{
  "num_hidden_layers": 9,
  "hidden_size": 128,
  "num_attention_heads": 4,
  "num_key_value_heads": 4,
  "head_dim": 32,
  "intermediate_size": 320,
  "vocab_size": 1024,
  "hidden_act": "reglu",
  "norm": "rmsnorm",
  "norm_place": "out",
  "norm_eps": 1e-05,
  "positions": "rope",
  "rope_theta": 10000.0,
  "rope_fraction": 1.0,
  "qk_norm": true,
  "attn_scale": 0.177,
  "bias": "none",
  "tie_word_embeddings": false,
  "parallel_block": false,
  "init": "normal",
  "init_std_qkv": 0.0442,
  "init_std_o": 0.0104,
  "init_std_up": 0.0442,
  "init_std_down": 0.0104,
  "optimizer": "muon",
  "learning_rate": 0.00357,
  "lr_mult_o": 4.0,
  "lr_mult_down": 0.7,
  "beta1": 0.95,
  "lr_head": 0.00593,
  "max_grad_norm": 1.0,
  "warmup_steps": 39,
  "schedule": "wsd",
  "decay_fraction": 0.616,
  "decay_shape": "sqrt",
  "final_lr_fraction": 0.1,
  "batch_tokens": 16384,
  "max_seq_len": 1024,
  "doc_mask": true,
  "train_tokens": 82520000,
  "max_steps": 5037,
  "dataset": "wikipedia_en"
}
Each number is 200 + 20 x the weight over its row's rms, rounded and kept within 0 to 999. Layers, rows and columns count from 0. The size before them is the row's rms in percent of the matrix's.

# layer 6 MLP down, 128x320, rms 0.0771, rows 0-127, columns 280-319
099,226,174,211,184,212,195,187,211,188,191,176,198,171,194,202,193,210,200,170,196,229,244,199,188,198,201,232,192,185,205,202,177,196,213,224,197,190,198,197,207
100,203,213,213,202,199,208,181,209,225,226,182,159,251,224,195,198,247,192,180,184,179,184,204,207,210,175,209,205,175,233,216,197,204,213,164,154,200,212,199,216
098,184,211,208,176,194,194,214,196,212,195,222,194,184,225,224,190,182,178,188,197,197,186,208,193,194,181,218,169,212,178,206,208,226,241,201,212,186,204,179,217
096,194,216,168,186,196,178,204,196,199,190,153,205,221,175,207,183,195,198,189,212,191,201,186,209,196,224,237,185,209,220,153,222,194,180,191,162,198,205,176,233
098,222,180,209,190,181,180,194,201,190,196,234,234,221,236,185,185,186,171,176,162,173,203,192,200,199,232,229,200,219,196,169,204,184,184,210,200,199,256,189,184
101,198,200,226,193,185,202,201,179,186,222,208,176,205,217,160,227,179,188,203,187,198,207,212,180,196,166,209,185,226,207,204,197,241,208,213,239,185,183,188,200
094,193,232,172,228,197,210,212,215,220,192,182,215,176,163,195,174,231,188,239,198,184,198,224,240,196,195,196,187,182,227,179,178,161,229,191,177,146,192,152,178
100,190,185,182,188,219,232,191,195,216,232,182,192,232,179,239,127,219,193,229,173,198,205,209,212,203,201,211,231,215,201,181,221,193,231,191,189,204,198,203,212
102,213,183,206,214,200,208,182,220,214,161,246,182,180,221,207,162,190,188,196,209,212,207,218,185,188,174,165,213,216,196,177,191,192,200,167,199,212,180,195,234
102,214,186,222,224,214,205,218,239,179,229,232,217,185,169,195,225,217,205,196,204,231,200,195,189,202,205,194,188,198,191,180,195,219,184,245,228,203,190,229,159
094,212,197,185,188,191,177,241,196,186,222,196,189,214,172,197,237,222,190,223,192,204,172,219,193,195,171,186,195,169,203,209,196,217,180,229,198,198,195,216,188
100,205,213,206,210,233,171,190,202,210,158,220,215,187,201,167,210,206,236,214,188,176,204,216,223,203,205,225,208,188,242,200,201,179,220,213,255,196,192,239,196
102,152,194,203,194,179,219,158,190,202,213,201,185,206,152,186,155,210,203,207,208,168,221,200,205,189,177,206,214,203,194,212,238,199,209,199,189,221,170,210,195
102,182,169,236,224,174,172,212,222,173,229,211,193,200,207,216,205,194,211,200,188,217,191,216,222,204,209,188,187,189,178,222,203,172,190,212,156,175,157,224,199
097,194,190,231,220,236,195,208,199,216,211,181,221,181,186,209,180,188,180,229,194,211,195,188,199,201,217,214,202,181,195,200,184,178,206,190,202,225,200,202,198
100,181,198,211,182,236,181,216,208,189,180,217,216,208,197,218,211,216,211,204,195,178,206,218,209,201,209,205,229,184,204,229,206,224,207,227,215,178,215,208,177
103,193,204,212,175,162,209,223,202,213,157,195,198,173,209,207,198,223,203,193,191,192,227,204,164,197,225,197,218,211,212,204,163,203,169,211,176,169,215,240,234
101,193,188,195,209,191,219,237,225,191,185,210,206,216,221,179,188,221,201,167,189,195,226,233,242,203,216,209,179,216,211,199,215,230,210,230,191,190,200,214,193
094,211,226,219,214,210,219,205,189,205,194,190,209,184,200,225,192,190,210,232,213,195,188,196,209,209,229,171,180,215,169,215,198,239,187,242,201,232,223,235,240
103,216,194,215,174,175,237,221,194,215,229,218,208,186,177,165,189,197,218,193,182,178,198,207,208,201,187,183,199,169,198,201,205,196,221,194,225,224,199,177,173
096,227,201,218,197,208,214,208,218,217,215,193,212,208,192,213,151,213,219,217,209,222,235,225,201,193,181,161,234,195,201,210,223,186,213,198,187,186,212,202,218
100,221,182,181,174,182,201,186,199,208,226,188,187,185,162,200,164,181,172,223,188,195,190,200,184,198,163,194,205,205,204,179,160,169,213,176,217,201,226,229,223
101,197,170,216,181,195,207,193,201,179,192,230,219,198,196,199,154,237,193,214,197,191,194,204,201,202,179,202,207,231,198,190,194,181,212,182,189,219,191,215,213
102,196,198,205,189,185,229,229,171,175,235,199,225,200,222,197,191,199,222,206,178,195,193,238,209,193,247,210,205,214,232,231,190,192,214,174,155,184,175,179,200
099,174,193,202,194,154,211,207,193,204,202,228,211,193,196,181,192,187,214,224,164,191,197,182,171,198,179,225,194,187,232,219,211,177,207,206,191,203,208,188,191
098,239,197,229,189,219,252,220,232,187,186,212,192,194,204,225,225,187,247,196,217,172,219,234,180,206,195,203,178,199,216,209,225,208,192,224,201,207,193,198,204
099,196,205,233,236,190,203,229,247,199,229,226,159,172,217,183,196,192,197,191,173,181,218,164,225,197,171,215,211,235,203,196,133,188,201,213,184,214,180,191,222
100,208,172,167,191,214,202,193,199,215,203,167,172,176,198,189,179,167,208,175,170,208,190,165,204,197,215,214,203,193,176,168,206,171,226,164,231,189,234,229,191
100,208,183,185,219,195,176,200,196,245,156,193,168,194,214,231,161,215,207,236,215,189,168,209,199,204,217,196,212,202,201,188,215,169,184,185,202,227,217,222,217
102,228,229,184,201,210,221,195,217,215,207,220,172,191,226,203,214,200,215,171,197,187,189,174,200,192,177,171,208,249,175,204,221,192,204,177,221,198,173,168,212
105,204,188,234,185,196,173,176,182,172,208,190,205,198,220,173,197,199,208,208,175,172,211,191,224,198,215,228,147,240,223,201,199,210,179,157,222,164,179,219,240
104,206,198,212,182,216,217,226,210,146,179,217,203,210,224,200,194,212,206,183,202,193,206,247,212,192,226,182,211,239,218,214,212,203,183,198,171,221,203,208,172
099,159,193,195,216,208,194,175,179,213,191,160,212,193,191,187,204,195,182,199,230,217,202,232,264,202,220,220,152,174,184,193,213,199,221,202,211,196,197,196,209
101,188,187,219,207,181,227,229,198,157,204,195,187,208,146,197,213,200,192,193,200,223,213,198,245,202,208,212,195,177,192,199,186,187,217,208,201,191,206,217,228
101,227,215,197,207,165,186,196,194,199,198,233,224,187,232,197,210,219,201,187,186,216,211,209,206,199,219,189,206,224,162,173,209,180,229,220,191,204,187,185,221
103,173,201,233,194,236,193,208,196,169,210,180,196,190,181,165,209,166,186,217,207,195,158,195,196,193,214,234,188,185,177,217,185,214,174,219,163,181,173,188,207
105,191,233,196,184,229,191,181,192,181,181,187,191,193,193,145,189,195,198,173,196,194,200,189,216,190,195,205,200,192,213,191,211,212,236,199,193,170,179,213,226
100,220,194,245,175,176,187,180,217,211,192,219,167,177,191,156,210,215,200,227,272,207,179,205,215,205,152,186,212,224,192,221,184,199,223,207,246,211,209,220,194
100,183,208,223,176,231,240,205,192,185,186,161,230,194,220,194,193,193,199,191,259,229,221,202,172,200,221,195,187,221,199,210,210,225,224,191,166,172,218,162,225
097,192,225,165,184,215,190,240,167,184,176,216,207,200,237,214,217,225,204,194,186,193,188,222,201,205,149,185,233,187,218,197,199,185,213,226,177,221,199,197,221
101,192,202,179,213,205,195,200,204,207,226,197,227,211,155,182,209,206,195,189,194,216,197,193,221,195,231,209,217,214,206,212,208,210,205,203,204,192,212,184,210
123,196,201,217,195,188,207,212,194,220,199,200,220,192,221,209,214,214,209,181,209,198,180,194,229,197,179,183,203,175,181,260,184,216,204,183,228,227,223,235,225
098,191,208,179,215,206,189,191,228,207,232,207,213,179,192,205,201,200,228,175,175,194,223,191,183,210,205,226,173,191,200,216,216,153,181,223,236,191,185,193,179
105,237,196,228,209,222,218,186,243,178,187,189,199,229,183,188,195,168,190,200,206,173,181,185,212,189,228,192,185,200,192,201,177,187,227,184,219,230,248,227,220
100,190,186,182,202,240,174,204,220,239,183,216,228,188,164,208,186,169,202,238,200,219,224,239,203,200,186,213,227,221,173,196,215,173,207,195,182,186,221,197,176
103,172,183,197,175,223,225,207,171,160,208,210,184,192,209,209,223,208,174,203,231,192,199,181,185,202,175,181,177,198,182,185,210,199,211,173,182,223,195,200,182
093,186,184,244,211,188,214,216,237,184,242,222,194,231,190,186,210,219,165,200,143,212,202,170,195,202,175,238,228,194,224,199,212,184,160,202,171,192,197,211,188
100,181,193,191,205,237,212,251,193,162,178,197,216,184,209,164,208,187,197,204,221,162,218,187,171,198,200,220,185,174,202,227,235,192,203,199,217,160,204,203,192
100,204,180,236,167,200,199,199,222,209,208,200,194,208,190,196,191,189,184,215,166,194,207,215,184,199,224,190,226,198,202,207,163,165,191,191,171,177,163,193,155
093,199,215,216,196,211,197,186,170,173,212,209,197,189,186,192,179,187,237,176,174,232,182,200,205,199,197,181,166,217,224,187,189,182,202,228,170,206,148,222,234
108,213,187,187,204,181,190,218,228,222,202,211,220,230,170,234,229,195,183,197,233,219,225,225,185,205,203,198,190,194,178,181,197,178,187,176,194,160,208,191,223
099,221,188,224,186,193,198,182,253,191,190,183,177,224,220,194,202,223,168,200,198,172,229,246,216,194,195,211,180,238,206,186,173,187,232,215,225,216,209,215,199
093,204,174,207,175,199,177,207,208,184,170,218,157,212,178,180,233,178,204,181,217,195,206,239,192,193,207,149,208,228,177,208,225,193,175,204,205,189,214,181,166
102,144,192,205,200,202,232,194,205,187,199,210,199,240,192,192,210,229,203,186,178,201,157,195,236,194,213,198,198,208,188,231,218,198,219,190,192,217,193,202,173
094,194,190,171,185,200,183,177,175,220,217,216,220,183,179,229,192,206,216,205,167,199,214,196,178,206,182,172,216,179,215,227,203,200,178,223,202,194,168,202,189
100,194,198,212,203,237,201,181,185,193,215,209,241,149,217,193,236,198,204,172,214,230,202,203,178,197,236,208,226,164,183,228,213,189,178,206,187,226,180,183,203
101,190,150,208,173,225,219,207,198,226,189,199,195,195,167,196,193,219,205,178,221,169,211,176,256,203,204,199,221,176,219,219,219,205,240,168,206,188,194,200,218
097,181,201,168,220,210,229,227,208,166,175,189,219,211,198,220,213,175,232,159,201,209,216,210,199,209,171,203,206,205,185,213,206,194,194,177,199,214,194,200,188
097,231,195,223,226,190,183,223,194,162,229,239,200,181,229,197,181,175,219,207,174,219,213,187,197,198,176,205,206,228,190,171,197,216,213,253,216,227,222,238,190
096,179,226,228,171,184,209,198,206,185,180,226,186,188,194,222,215,193,195,181,180,177,170,186,222,197,212,214,221,182,203,215,202,186,214,177,210,215,221,216,180
099,233,191,176,217,168,226,210,205,175,210,191,197,215,197,213,182,189,213,211,235,246,200,214,220,207,223,171,198,223,210,206,179,214,212,220,208,224,232,232,177
098,225,259,243,208,182,264,226,215,208,217,191,195,217,212,205,233,214,192,193,200,214,198,194,173,205,195,169,191,233,228,242,213,197,166,203,186,200,200,177,211
097,204,219,174,249,229,194,167,207,251,205,185,200,189,211,186,200,198,172,218,197,190,208,176,224,197,170,228,215,218,194,205,223,220,191,186,222,196,159,211,177
098,208,209,178,223,219,200,208,211,220,188,220,178,206,224,213,189,181,239,175,207,226,197,162,212,197,200,216,221,193,193,187,198,175,198,239,175,240,212,219,202
098,209,149,213,179,229,176,218,215,222,234,221,180,226,192,187,178,222,232,225,184,249,182,172,211,194,191,172,236,183,232,194,193,168,209,194,226,202,220,201,177
096,216,187,216,169,209,240,173,179,184,162,197,195,191,164,199,198,171,184,234,211,178,200,163,189,197,228,195,218,182,230,222,175,167,206,216,221,215,218,216,195
104,192,216,220,211,179,210,208,160,164,220,192,185,249,148,192,198,177,182,207,232,233,205,211,183,203,195,202,145,198,225,187,209,202,200,200,165,186,190,221,205
104,213,222,200,167,182,201,208,188,234,212,193,189,202,223,222,210,243,214,225,188,176,182,186,177,191,173,170,219,230,195,181,229,172,162,221,167,174,191,169,194
104,190,192,187,219,243,180,210,225,197,190,196,189,190,243,200,188,220,224,238,148,187,230,185,214,205,194,188,207,167,216,202,227,232,168,213,210,256,238,210,148
101,172,170,192,215,197,181,208,211,183,233,199,216,203,216,155,190,205,198,183,220,202,201,207,197,207,218,211,169,208,180,211,217,165,163,236,159,191,186,178,208
095,203,233,215,215,206,215,183,170,175,195,206,202,211,227,175,215,161,193,190,199,208,198,162,207,202,190,191,177,213,197,184,220,174,222,195,226,207,233,183,204
101,250,196,194,173,195,161,173,221,195,221,177,220,166,198,187,177,190,206,176,190,235,180,210,239,205,188,182,222,209,204,196,207,197,198,209,194,203,192,179,191
094,217,202,240,209,210,234,243,202,211,188,154,148,215,203,202,191,206,229,213,218,202,245,195,219,195,212,205,177,185,213,224,173,176,189,208,181,212,180,215,156
100,191,216,183,201,225,190,194,197,190,172,197,189,209,198,193,185,202,163,225,196,174,204,239,215,202,201,231,183,219,211,195,180,203,216,222,175,199,172,131,185
098,216,210,211,182,213,179,173,214,223,186,206,212,186,231,221,171,188,213,200,226,191,203,173,187,196,193,178,209,211,256,187,216,169,161,216,209,239,202,201,180
100,200,202,189,186,194,222,184,223,201,195,241,224,185,230,183,172,188,187,175,171,198,205,204,183,195,199,224,192,197,203,169,180,210,171,250,203,207,218,204,178
100,188,166,214,224,195,247,197,211,237,203,215,222,168,168,196,201,213,187,191,185,203,201,237,179,198,198,196,203,194,184,217,200,200,187,237,172,187,161,214,219
099,205,195,208,227,186,204,201,193,187,185,199,195,204,216,175,225,197,185,189,223,183,223,199,182,194,182,204,199,168,196,219,214,179,191,228,135,182,210,232,192
097,233,196,201,188,226,215,213,206,155,190,203,161,179,199,170,239,203,198,226,154,190,203,185,177,206,161,193,208,239,182,209,210,197,216,202,206,195,216,207,202
098,202,175,188,171,175,165,179,193,241,211,194,212,259,192,178,163,217,232,200,189,229,204,227,224,189,178,184,191,232,174,200,221,238,206,189,213,204,197,217,207
102,185,205,215,164,225,178,204,200,199,176,213,168,175,186,182,188,184,204,195,190,185,184,247,201,203,193,136,224,191,219,220,191,185,197,206,216,189,209,222,171
108,186,194,219,217,225,193,198,218,201,222,197,168,225,178,191,201,196,182,200,160,220,196,192,154,206,225,204,200,205,220,206,206,221,203,197,217,250,190,198,162
101,208,159,183,209,195,182,212,183,222,259,209,207,195,192,225,236,208,229,191,151,242,171,208,200,202,206,206,256,203,206,193,195,210,235,215,221,201,203,185,174
098,197,183,192,199,196,166,223,196,213,208,192,150,190,188,200,179,221,203,201,204,177,203,235,214,198,201,188,237,209,230,200,205,229,230,181,176,189,200,232,223
104,214,192,203,202,221,211,199,202,200,190,184,220,186,201,222,235,209,171,202,185,179,221,180,182,203,200,234,217,169,199,209,237,222,201,204,185,225,204,183,214
104,183,209,182,219,178,198,177,217,252,173,184,190,186,172,196,223,243,219,185,203,189,209,163,219,204,166,197,195,214,206,215,231,212,200,160,189,197,172,178,203
096,177,190,237,192,170,207,177,220,224,184,195,216,230,177,218,155,165,233,206,196,220,195,205,212,197,220,174,213,201,190,200,193,208,230,206,211,213,245,202,177
097,203,211,193,217,208,207,242,212,172,210,222,173,232,189,170,219,216,200,184,210,241,180,234,173,203,204,201,202,218,194,159,204,233,201,190,180,216,222,190,188
102,220,244,225,197,198,192,177,180,210,186,187,173,212,191,199,191,196,199,203,192,197,216,185,219,202,178,190,193,182,227,219,168,192,191,237,217,195,207,223,185
103,187,157,199,238,213,182,178,196,194,156,214,171,212,187,193,213,194,199,190,186,188,190,189,190,200,222,171,214,225,189,180,194,176,184,210,174,177,210,229,206
104,205,201,218,194,227,144,186,191,185,203,209,232,191,239,196,218,178,239,202,261,186,189,208,178,195,229,201,204,173,253,196,207,225,197,201,229,230,214,217,185
099,181,219,184,179,223,201,192,213,239,203,213,207,207,200,217,206,221,189,186,210,211,181,203,235,195,217,229,193,191,198,256,186,232,201,189,175,163,190,200,184
103,210,184,247,221,183,194,203,218,221,202,193,202,229,190,208,177,181,185,224,193,208,206,180,186,190,201,175,187,209,218,195,219,169,222,190,208,191,223,214,196
098,208,205,209,249,190,208,194,209,193,210,207,226,197,245,198,208,198,179,217,203,216,185,173,186,197,181,181,223,169,216,195,196,199,170,193,169,203,201,223,191
100,189,190,201,215,180,168,208,199,179,167,212,231,213,161,188,214,167,206,226,191,208,190,203,197,204,198,169,219,231,160,176,139,202,220,199,179,185,156,240,215
098,190,208,194,215,226,176,225,210,192,185,164,209,218,203,191,222,198,193,165,179,167,209,190,202,208,186,229,149,217,182,204,180,192,216,177,207,214,179,200,213
100,190,192,168,169,208,177,162,211,223,208,185,171,239,208,205,175,198,242,186,202,164,229,164,223,201,182,165,185,207,200,184,195,195,188,157,186,205,182,233,213
099,212,206,184,216,193,203,196,150,204,209,189,182,202,219,201,198,177,183,208,218,198,175,194,209,197,225,209,196,171,183,184,213,210,195,189,196,218,211,235,204
105,197,205,197,188,219,212,196,203,193,208,206,200,199,189,211,200,177,183,236,235,185,197,228,228,197,201,197,216,196,238,191,182,172,200,229,226,220,224,137,182
098,193,217,217,183,244,202,213,178,222,189,180,200,209,195,202,189,214,228,237,195,184,223,213,204,187,213,205,188,185,188,180,195,193,197,206,182,220,193,228,187
096,162,198,187,204,183,216,188,187,234,211,191,225,201,220,209,225,180,209,211,185,242,197,248,236,203,217,186,196,188,200,181,199,192,202,172,224,189,220,206,181
106,181,167,164,184,232,209,197,166,194,216,194,212,233,202,223,196,217,239,237,201,188,192,201,155,215,214,205,195,201,199,198,266,227,232,162,190,195,190,177,207
098,202,189,175,196,209,204,211,215,235,204,206,230,175,212,195,214,153,188,225,232,164,181,211,179,199,211,249,233,192,234,174,213,221,209,235,199,205,192,186,195
103,177,180,206,204,232,218,205,195,208,223,204,188,218,183,218,197,187,180,214,220,184,221,225,191,201,192,222,191,213,150,166,202,181,193,205,186,152,163,193,200
101,209,201,185,170,217,163,211,202,191,190,191,169,204,195,182,195,218,206,189,219,203,193,203,185,203,211,197,188,214,183,203,223,190,217,221,217,198,238,201,189
103,201,239,179,204,188,180,206,177,192,217,218,162,198,202,204,208,223,188,215,202,199,180,183,214,193,175,188,192,209,161,197,191,217,187,208,167,176,212,166,221
100,201,194,221,193,246,191,219,177,199,145,201,209,186,165,208,204,186,176,213,220,211,207,241,187,197,181,205,185,182,233,223,192,210,240,224,191,225,209,171,230
103,191,166,208,210,186,172,169,152,206,214,239,212,218,198,234,213,206,196,199,234,201,191,225,179,194,207,178,224,210,165,157,242,167,182,206,206,204,167,226,182
095,209,193,193,185,218,207,241,172,188,178,218,180,196,158,195,209,225,179,227,207,197,216,207,182,203,227,194,182,183,162,207,224,201,225,195,209,211,161,190,188
099,198,170,228,218,197,194,219,209,207,201,213,207,213,198,220,203,213,180,178,208,185,217,182,176,202,189,196,219,185,183,217,231,223,210,167,198,206,213,209,201
097,160,204,195,175,189,199,206,219,192,210,194,200,217,232,183,198,222,195,149,195,197,223,180,210,206,179,191,217,200,200,225,198,208,183,214,220,232,179,189,207
099,243,181,194,196,202,188,214,221,208,181,242,219,184,183,213,199,186,192,206,185,213,196,222,218,201,207,200,229,217,201,215,194,192,164,190,191,189,191,173,222
099,154,191,196,214,181,203,247,209,234,181,210,238,187,212,187,181,206,231,174,175,213,236,203,222,195,170,217,204,212,168,214,202,195,209,237,219,211,191,175,214
098,195,211,197,204,168,228,171,158,191,199,216,236,232,210,187,198,219,209,196,211,203,200,184,210,201,170,216,192,205,207,163,214,212,238,223,179,183,197,188,225
097,229,137,219,207,203,202,216,228,210,215,185,194,177,173,185,209,202,157,232,183,186,219,204,237,197,217,234,235,190,207,218,179,192,236,198,185,191,206,208,163
102,189,203,172,194,175,203,205,177,232,184,186,198,187,225,197,207,240,197,178,198,178,193,208,211,201,186,170,224,197,224,210,185,173,226,209,178,200,219,183,191
097,163,196,192,196,213,201,208,179,176,194,189,196,181,224,176,170,214,183,181,222,219,181,210,197,198,194,194,218,226,173,213,218,206,213,177,168,220,191,199,207
097,231,195,237,189,223,191,201,193,212,195,209,170,229,221,181,206,154,209,198,214,188,192,176,214,187,235,195,183,210,166,163,208,204,165,175,204,184,192,178,190
100,202,166,227,227,213,221,180,183,199,169,225,204,219,195,203,193,208,199,228,205,216,213,164,180,195,173,182,216,225,190,216,231,224,196,182,196,195,189,231,209
100,212,195,224,195,163,185,194,194,189,187,204,211,196,191,212,172,184,172,185,188,213,191,220,199,200,188,134,204,237,190,182,207,199,243,227,195,210,220,199,173
097,226,180,209,197,223,186,204,190,193,218,151,186,182,198,181,204,205,192,176,174,231,232,188,216,189,198,240,196,208,187,219,204,216,205,204,185,198,168,202,206
097,198,178,192,181,196,182,195,187,210,214,180,207,196,188,186,177,192,184,204,206,193,210,221,202,195,222,177,213,217,194,196,204,207,206,207,199,217,218,192,203
101,187,200,189,196,221,182,229,227,204,210,186,186,175,179,212,198,226,192,221,222,180,220,205,144,202,213,178,179,206,229,191,217,172,202,203,185,181,216,171,211
102,221,176,191,220,196,214,195,188,212,255,226,193,215,194,189,209,209,210,176,224,193,210,210,204,194,181,191,184,189,226,174,179,193,230,184,205,185,172,192,179
100,211,240,166,164,198,170,229,202,188,190,181,204,179,213,211,226,208,211,209,223,186,212,172,200,193,194,200,195,240,199,220,214,181,179,208,187,203,148,221,226
101,234,168,163,199,187,196,183,207,229,202,203,202,214,207,262,214,205,222,186,184,183,230,181,213,210,212,204,205,196,194,184,204,226,227,180,248,172,199,213,209
098,196,224,201,198,229,208,197,229,181,213,198,216,225,194,223,192,183,194,207,201,226,219,167,182,191,223,187,217,207,216,196,243,182,195,188,197,233,188,176,201
102,189,188,238,177,174,202,184,201,223,202,206,224,196,204,206,194,195,204,178,211,194,191,214,235,196,208,235,149,208,218,237,187,215,163,190,189,183,176,200,169